Weights of a small GPT-style language model, trained from scratch on English Wikipedia.
Training: a variant of Adam for these matrices, 8136 steps.
Each number is 128 + 32 x the weight over its row's rms, rounded and kept within 0 to 255. Layers, rows and columns count from 0. Numbers have three digits each. The size before them is the row's rms in percent of the matrix's.

# layer 3 MLP gate, 512x192, rms 0.0763, rows 322-385, columns 96-127
099:166187134159113118082056117185165144119126131177132168160166095181154142116164125175114120131101
098:145155146090092112126129080107140169167153147156138081124103119144121104074134130202183178140115
095:156137136106114216124125176116102087136153126117119112113078139153128149148126132130150150119138
109:090137148103159081084075098165090177130125142157159131125090113091134110130150150104167096138098
096:156145081111085111100163100132179146104119149156118113060124105075124112142153127127138036085177
099:074150083153110157125160143139062142126189157122143131184122153109117207156164054151108116119104
099:141100120123082133147124201187115187116170104105150114162118172172137156137126169134138138128129
093:097127065113096240119175125102133159148145105102098146127146146168103124192163087064114105135112
089:131099094137112143092093112129086182086127133101070130204149083154148142128136131147119145124130
104:149160150155181124081113136169132105149126158165088124165152096137149145148117098107122164118088
092:120105103178142092130100094064077138155155103139216136143090104088119088210166178131106088104130
132:148135190112099100125150124148114112123147110124174141187096088139121150129067153206124179107114
096:109113176143113143115163123163128119148101126127187111164110132141097104154128135149134095142104
096:133136171099116112132144101099134180106139134129118172183160160169154174072145087159151154100128
108:117155089105118110118096118166095166142170094116115125122123033176084124111093143103171120138093
095:126171070182117092153128142089109160114144161134081128088149150095129200139147095131093116081121
105:098126179079121112108129160084144131111142121111136148135147092083135173109150151145128130152185
097:153143118134055165110159105100075149110142125105140126113109174131138078099136155094153157168125
098:066118125137147160122117083083093147146143151131112147152120134098129138093108127174131138094120
103:189189185160067075115142171129062091121105181119100109118131065094131129107092122121151125130118
102:094126101103066142146169104164162175118163144120140159181182113154109155142104086176147131079090
104:135089114099173130127191141084110102068183056196122153098127108111184190116143159131150086093123
115:143148106132112103183133097168075117213080160099091180170152108115179167189115201125131133130142
096:076185081164162139120112130076145124194134086116173158053057158085159132094136127153109146121067
103:128116111142130121157096181075117105098123171176150160108096160101197114132149097156123135133153
093:100114127060104082136090072141193148109152139147177113116160113160075178048170134139129151171122
110:137110077096105124101186124173153069175155110183114102158095198127129089116170074176084087116108
111:136172176099152043157105147177121179155110153097128093218128100096144088069130151167111132145149
101:137200121162141137108115096183110152203110114143131109091126077126100123139150151076049094147113
097:159151112144097136180156114149111113128165120158155079108111148181184171093164190140140165125145
104:112128085138089112146085129100105168102100125159127195128073089128100138081129196170119150074107
097:104147142163080105140148176074157120134163092109144129141133099133078103116159148134103100138134
096:148147111160101105114127182171151094119098164128150173103122119151131082118163191177094121134148
102:105123114176087110084098164145160080180100101020164114131128115167103133138090139118133092145168
098:139072145112176179130138115165164068167149138097112219125168088092135131173107138134127145139132
099:104141192114129107166109104121162156146113171068130123137157167088099137143167113129099133122156
087:164112125130082095170146136119130121121172155112111152179165144176156103158132101115147096132112
091:146120135136178152139101142136116108170105162130098137129116095134111129145125120089095092131119
109:138109152155147073124129081141120149111104127144188145094075095133161067162108112075093174169111
085:131181085139167101174104133104116123135114133116189172106197079121173109079096130108130107038120
093:162133133141147090107135086146115080133094115122178150146134117136182127200113136148126157119161
096:165099170153110073157058137119100078128172160165168155147118104142135159091163133141103096108111
105:104154090103118122142081144121090188128197184084144097113085101151096188150147131104133072109109
103:124125109142092099102091103134114103165186154100164122140110123140118133154097125123145108169113
112:169071163145165140113213111123127139119143168126160091162114118092070157128182126162108152116095
097:128154143172143102099115114129110106125115155153121113108165067070099118114130106107125168122118
093:121058137123135137145122175103113112117069122149178154064124086115099155082166135203133171126153
087:107170087160114179171056123113140131099093136122093211195121117157153112100120095139158105123197
095:079119127123120172158107179113072120128135126109118131147078096113066151100146123116120086112145
095:178077112134163128079157107091179099117175095129179134109122035072115101149163170139129122152200
107:123180138168151142052155132161101151147111158133164089084145148067129159098106130143085092119200
108:137114085123164123095150154131137178114108176141078082133124059112140169134177096132114161132120
102:097162122132102067127125110125032196139099138125124113112103111108135162202157109174116145120185
087:156083068143124132100131095097155136109102150153081125180092105115133115077113135103136148135163
099:141130163151102151060072168116076096097136103087154162075098087160091162117128176114129111120161
106:131171085086095140181123131199109122160147153139115142213125195180134138082158120111133060117091
114:115109145113170144121126147086095144111176185204148118148144083118139089107152111137152114091069
099:077212127111102123155109068143089117132154055204155199155110122148150112145138125153112155140173
113:064113163146118075129132142193119187125174132122113144126128155189111137160144109137125112118145
093:132161172107104150084046114127095124157116104154146178150148113089130178095107189154117118120145
105:122157098134129171117143102129142118135109130189142157124139117128132142185140115092099143097179
096:138134098130098143135139102079106069130151103179165121124134107211124085147117123151168139057172
092:104151160075129096168131151102128171084089091147118127160111124181133134127124182189099083073125
098:114115130062108099148145115121144166142099090145131126119085100123096095161179124065180063115177
# layer 3 MLP up, 512x192, rms 0.0729, rows 322-385, columns 96-127
096:109132104153149158162103167144131175205161135120097110127145116143097163147123174166079090135102
093:140139088141061142100225147166142139104141149110067164151143117140084154101173144114158134106144
099:092160196151131128142118094159078140120141169098035093168090084108063126124114105096095067166122
105:159060113134133137182138171129105146165126165089083097113096103150123142134168122117141067134099
092:071089114068168193111133214139159181158109128188153109119192123124150189158056109109132158145147
099:113232086137117093091132140114137111175086139099093166099109134089124115148153090126144128134109
097:093116128110098187112096094173176119112138140117144184152083155147148075157084108135108147128151
097:145160110119101112121118199115162159092191133101192193131094105108095140146149098148152100094134
093:148141147116134135044143136138159163158123136117136155135148082116089091202100214176094121066049
101:103127088104098149174160126144153154163079130168128125093148147078161127100101141108133140109195
094:105178173102172077105057118077121113103141192108114163097196136128177117099101156136156146091135
131:174142125193082100132123120094154138077069107077157175129101128134097128148060178174133173185140
098:073080126092120154138131193122093155164176165101104149182061161132118143124133133128090100186124
097:120104171117105186091083140102102132147133138066148104154157097111094160116152094195116121095204
104:093109156162103113128091063122132151077134099138146210115097174162146138177135053144113107081157
097:119145137154079110138116115104114123089049120095125151110165139119122120130144124087124172082125
104:124180123132144142170104120158168114042147080154179160102177197115140159095120142075119100093142
097:132138086144127170105155169089125132040135083156134074177128136074106150101077200111139163135133
098:155138171112118145082116183133151134088069181121118167150116122058084116109160101100167127163123
102:122098153144159171132126114112120114166121143116069226145110127134164125105110144119200096158181
093:060104065119134177162080107127179107147137120140143140156137114125116141188132114099110171126156
103:150135124154087066160076106068148125121118088147149122115127130114130068232175132092133121127104
109:096171116173118087131081082171081085123057160112105135140097120118120118095131123127182163077162
096:055142170179130149165169112102123097146144095118110092126100153172033150142109117087163111107113
102:110161103093188068124163066129136148120109109158155183072109095088174105104126131139095144150089
092:089136107141129186101107128170152099133092135093136121123182098190111109101153193131127111159155
104:168077182164169053085167131139087120104147086145149117105133062154153148162087123162112154115123
104:104107136106165098114180157109103132118114106203157116110083108139155132174110150114094113139176
095:119139087144185138119091101131136138164128110185117138111174164112120103100125099130149170131009
097:159092072103128159104161141100096119137089140129080106169112089077098129100141143167145119107141
099:158146148124120133126163150108115089143113130114154149194131141122101135097118066086138153140145
100:122140109068136127178120051121124087115078109091153123134147160165094162175100082071152152156057
096:109174134087086212156135166093077142053090147145152085129163095160135163081083149115129184162118
106:155135104137140122108112106086148131152117155102120128160164140152176096125155144116149101063094
111:101110083097107144109089106107133078151126086094124128101170129140085105130090122095087118060139
097:180116069156131123113136088115137171117117124183107209143143146157134141096106119178133112093165
093:150161112141114122040092090142200184144129140156137137136108125146118138120136132102108099115147
099:055134155163106134117100124113152111100112062135133105035140109079099130128110116082143200114063
106:161186097150135116173078082102186060152112129141137160123157146074122133116140150094102146173080
090:134199172097106155085086116102145147098147146150068112089119117127150110065116097071142149095180
100:118123113141112113104146156149167161089115093102136128165103124112163095204123059165078194139188
101:108088209163135176111131197144083084127139168102112110098071110159130074144155162098107107118170
103:156080197050061068146112172138177143119127200073123151143096094174125084101141170125105118114111
104:106109100128142125125126104102158166071143141193125141183141166076113155137145111134096202131159
100:179129162142156152106125102096122077139124090064100190116114112121132112145133112158146126108079
095:155154140144233153137107125136160117138127163141118144131156169166145110149174135141130140136107
091:102126106128104136168103171146088141098153107209122167076184228140176147104148144097145090161126
093:162140108146161194131144096142127177151088151122160130141152141143177124123148129115125130074092
097:139132138095126137146100170102105122114128180152105122164083138100112092105091153129191123123047
100:129098159118121057139089104146118145116179153199178189080120111145124086112161090148140105160126
102:103185076136128164123118124187135109138122124077107099187123123150147113209136131087155129124164
098:160126136156134073177097076084131123134090153143128129108132146106109115116130182092143183122136
108:082163158169121153095193198123118141153154131123194093129160177157079135116119156115117139135166
092:130127185143124156125133097095152091134142171081123194155139173101143134154102175117162184097134
101:137149139076110173123147158146114157127094119126071176118133189130098129128133090129139114169119
100:115181144095121149065134117116100088195125082094069151127157145135155095178151121109083205148138
109:100115116133156114174127150100134142183161125161164109183115124078095094127038102066117123200094
105:169136115143088151088154181126048178085133157169137153171133143138136166136108114144116138175116
109:157152078083089141088124158173088123111091108089110082111183089120132218077075106110137109174128
103:171085136128079099142082080189125123113101116089096161153133170138165104098101142134119095148172
103:092095183106124148156122197123147189150171116132070069076144105162165127171156161145079126120104
095:147111123132107168131104153090118137088135127144104087129189138146101142100114148152085140154111
093:132173140130086177134146183118069117142146164117104171118093129110123138155077134177148132169117
099:166167148152131144111145119123143100147165100192149084149131105131170093131179099113066131141138
# layer 3 MLP down (transposed), 512x192, rms 0.072, rows 322-385, columns 96-127
099:131148122176084129135126147132087083133136197114149120126107106133117187177233160169098050147094
094:112164138121138172096095111079139123145116120119108124091201113088055172104044142156204138128092
097:136154110175092104190152098085084170132107135192123095100121086085123118115158092154088077123088
104:113083110126128118142157168125103129110144229130158111135143141172109110151178102128155000130133
093:083133122123120142117180134115084092099107144084093113138104113168147073166255132179116031083113
096:062109118112082194126128110103123200139150150130144130079129147104109111135092129101156164150084
097:132119149097114130148115119186104096130122082091094106166119144135191051102189147153139144117157
095:133178103185136141131067096132166094077161168108139114141140156117103151131196141155134069077125
095:170111166184099047141096042126121079179193130147076157098173072145171111147113158098107141141116
104:067149185116184125124145141147145088049195189132145117157097131157129106094149097133099111138150
095:125092135108139118107088114100086156115121077197124143133108127124124101170154094136134174121109
119:117160142146142096118138088106151132135137126134083150104126131104117158135000157140137192122138
098:157121087162144082153144134143179129144094168078113130133193141133135102176107090200109143122108
099:198149121120167163156166099141113090081118184198099157167107127095109095136048169132099152152110
104:116199138107167160124078152167122076128120091120132149149125163142106207150125093110154078110083
095:141116134096092155109108068075148124162101084114175089117089123153111169203162120102138123128102
107:143186127130188146125137145093108115132129156098133123142073152098172000161083037198123134178159
097:129140107105174109087151097177144118108191167139125106128092120112148121119208112123139125124111
099:138075178091073114162108133121146144110134082117126147112095166123170120132182126125166152075119
104:157160135161129123123131171170140122165108172153114115108132112096143202043174094096122099120043
095:117087135100119193149162142191048183136114135133132119144057128129108172143147133079169133146116
102:122167202103159131154118085114128125156139142184100107142102129140121176138106099111208098115193
110:107110100123112150143115115102102121162112139177079131074109185121092133078151180153171145110153
097:103184075119137187124150147125117124076136080082107141187087144173173092174081147156120144106169
104:188129096102132147098122136163142099139114102115102148103161053062087126167123142181165089175130
093:102123116173133122143155100181195113099138126137175120142119110154106062112131128069099115210144
102:120106124135136126101079140177165098118150174080058172145089134130143115102255102146143083101178
104:133107163110161180165072088091147071119106126138142096116172156105108132133133106127161184118068
095:110193141094107070083144143179170120088123158139093124149105114159107098172172135154162104149137
092:205161103090179149091147146188096135139140062118100103130142130093167084093101032155132121150134
103:142154183216083135088129081131103130142160107120120155115176109064208151059205129140189061106141
097:109103123086113119129124123133106148147103098143177169088119092141066156129109140103145153143122
097:102125120069101145149108137164190109097152229149107095148120166165088125129139147162119106136129
107:144138143121144143144094137097142118090130107108037090122147088112154107090109118142094140091094
108:101137055133155158126154148194117082121104049130115094149169157158126092187129152099082097091127
101:080057101131137119146057084160147109133154130128158143085158161114152120125084105144111122137157
089:127148133105157091156138165114086162152127140137093131151110134096139133109211159152108173078114
100:139104131124115131145128155125067138151124030160101136153117147089091083112171137142164154085095
108:116119175102155106140135161127180151129135108134172131088101098169162146223073109122151095112109
090:171152126136139162141171089125162100147133107117159177129132107155140171085081108167161120076096
098:135126090097130100125113149154127127131074119102151110164206118142153118160004113120111106138144
100:137104170118130119156131112096132158114137255158152100146135099160096176140107131119133103128064
105:203159141083110141119150114157137111149094231145122124079125179120124142112126112153091170135074
100:090098149057117105093151094077103120091105079081135178126127103148101117114196167143113237125180
100:123144063121102145114193154143140148122073105120105175109133109118116105148106192125136191138104
094:146123112053191158083114071159152124090103137132167121138150142137119125138129172215141139083134
092:059148156140111068114115132093133108185142114171097158110127134180138134082162134122075129159165
097:114107131193138153114120115129161133089124156101111125136138106172153159079041101156061123131110
098:156125116142100180091119110129128154136171102196157114148132108141165153177042094150093060099137
099:067152142134162136159120154165096187112155151096128116150110187182099112152063133083139106134089
103:103110138154120105144128075111097086140121097180137111138124144142173163142028146150169132040162
101:123153118150107069172206168168161098191150124152095133117116194157093109143119097182152080114114
107:025113137121134149116151079140112110121155066145080127142071126131159117140124145088088162094168
094:153111043086131158125134109122133066158156081107125128101115100135133053128167120116141081111139
099:119136122107085109137142094116144135155132116202124127078137120139055123097250108157151136105121
102:101125090109077115169085108137126184149160105166140146127108133118116128102086212115109087171101
112:136119147130139148118047158136090104088053165141134123138114095201126176112191142144136144089109
103:141124095163152110165108138099119094107087126110102159111115166088148075117250164099187077142129
107:183157108112122112096103149087135109136121171185134126145184090086124094176091126118145151149106
099:120202127148115072144136064160107105107104099094135136146077157087120077147023170120083086140094
100:088127125149137112069134114108112111141113122141072124128096130131133152162055130177172166107158
096:170119139088105166127064151122145133126163109109107117121129102116120175131084135094090179100174
097:108120142149129133113179081145139199115140097124136181105154147178085077199231111107135155092156
102:110134106154099053107115126120111180127101140166087098192105064160066171148000098127140095117133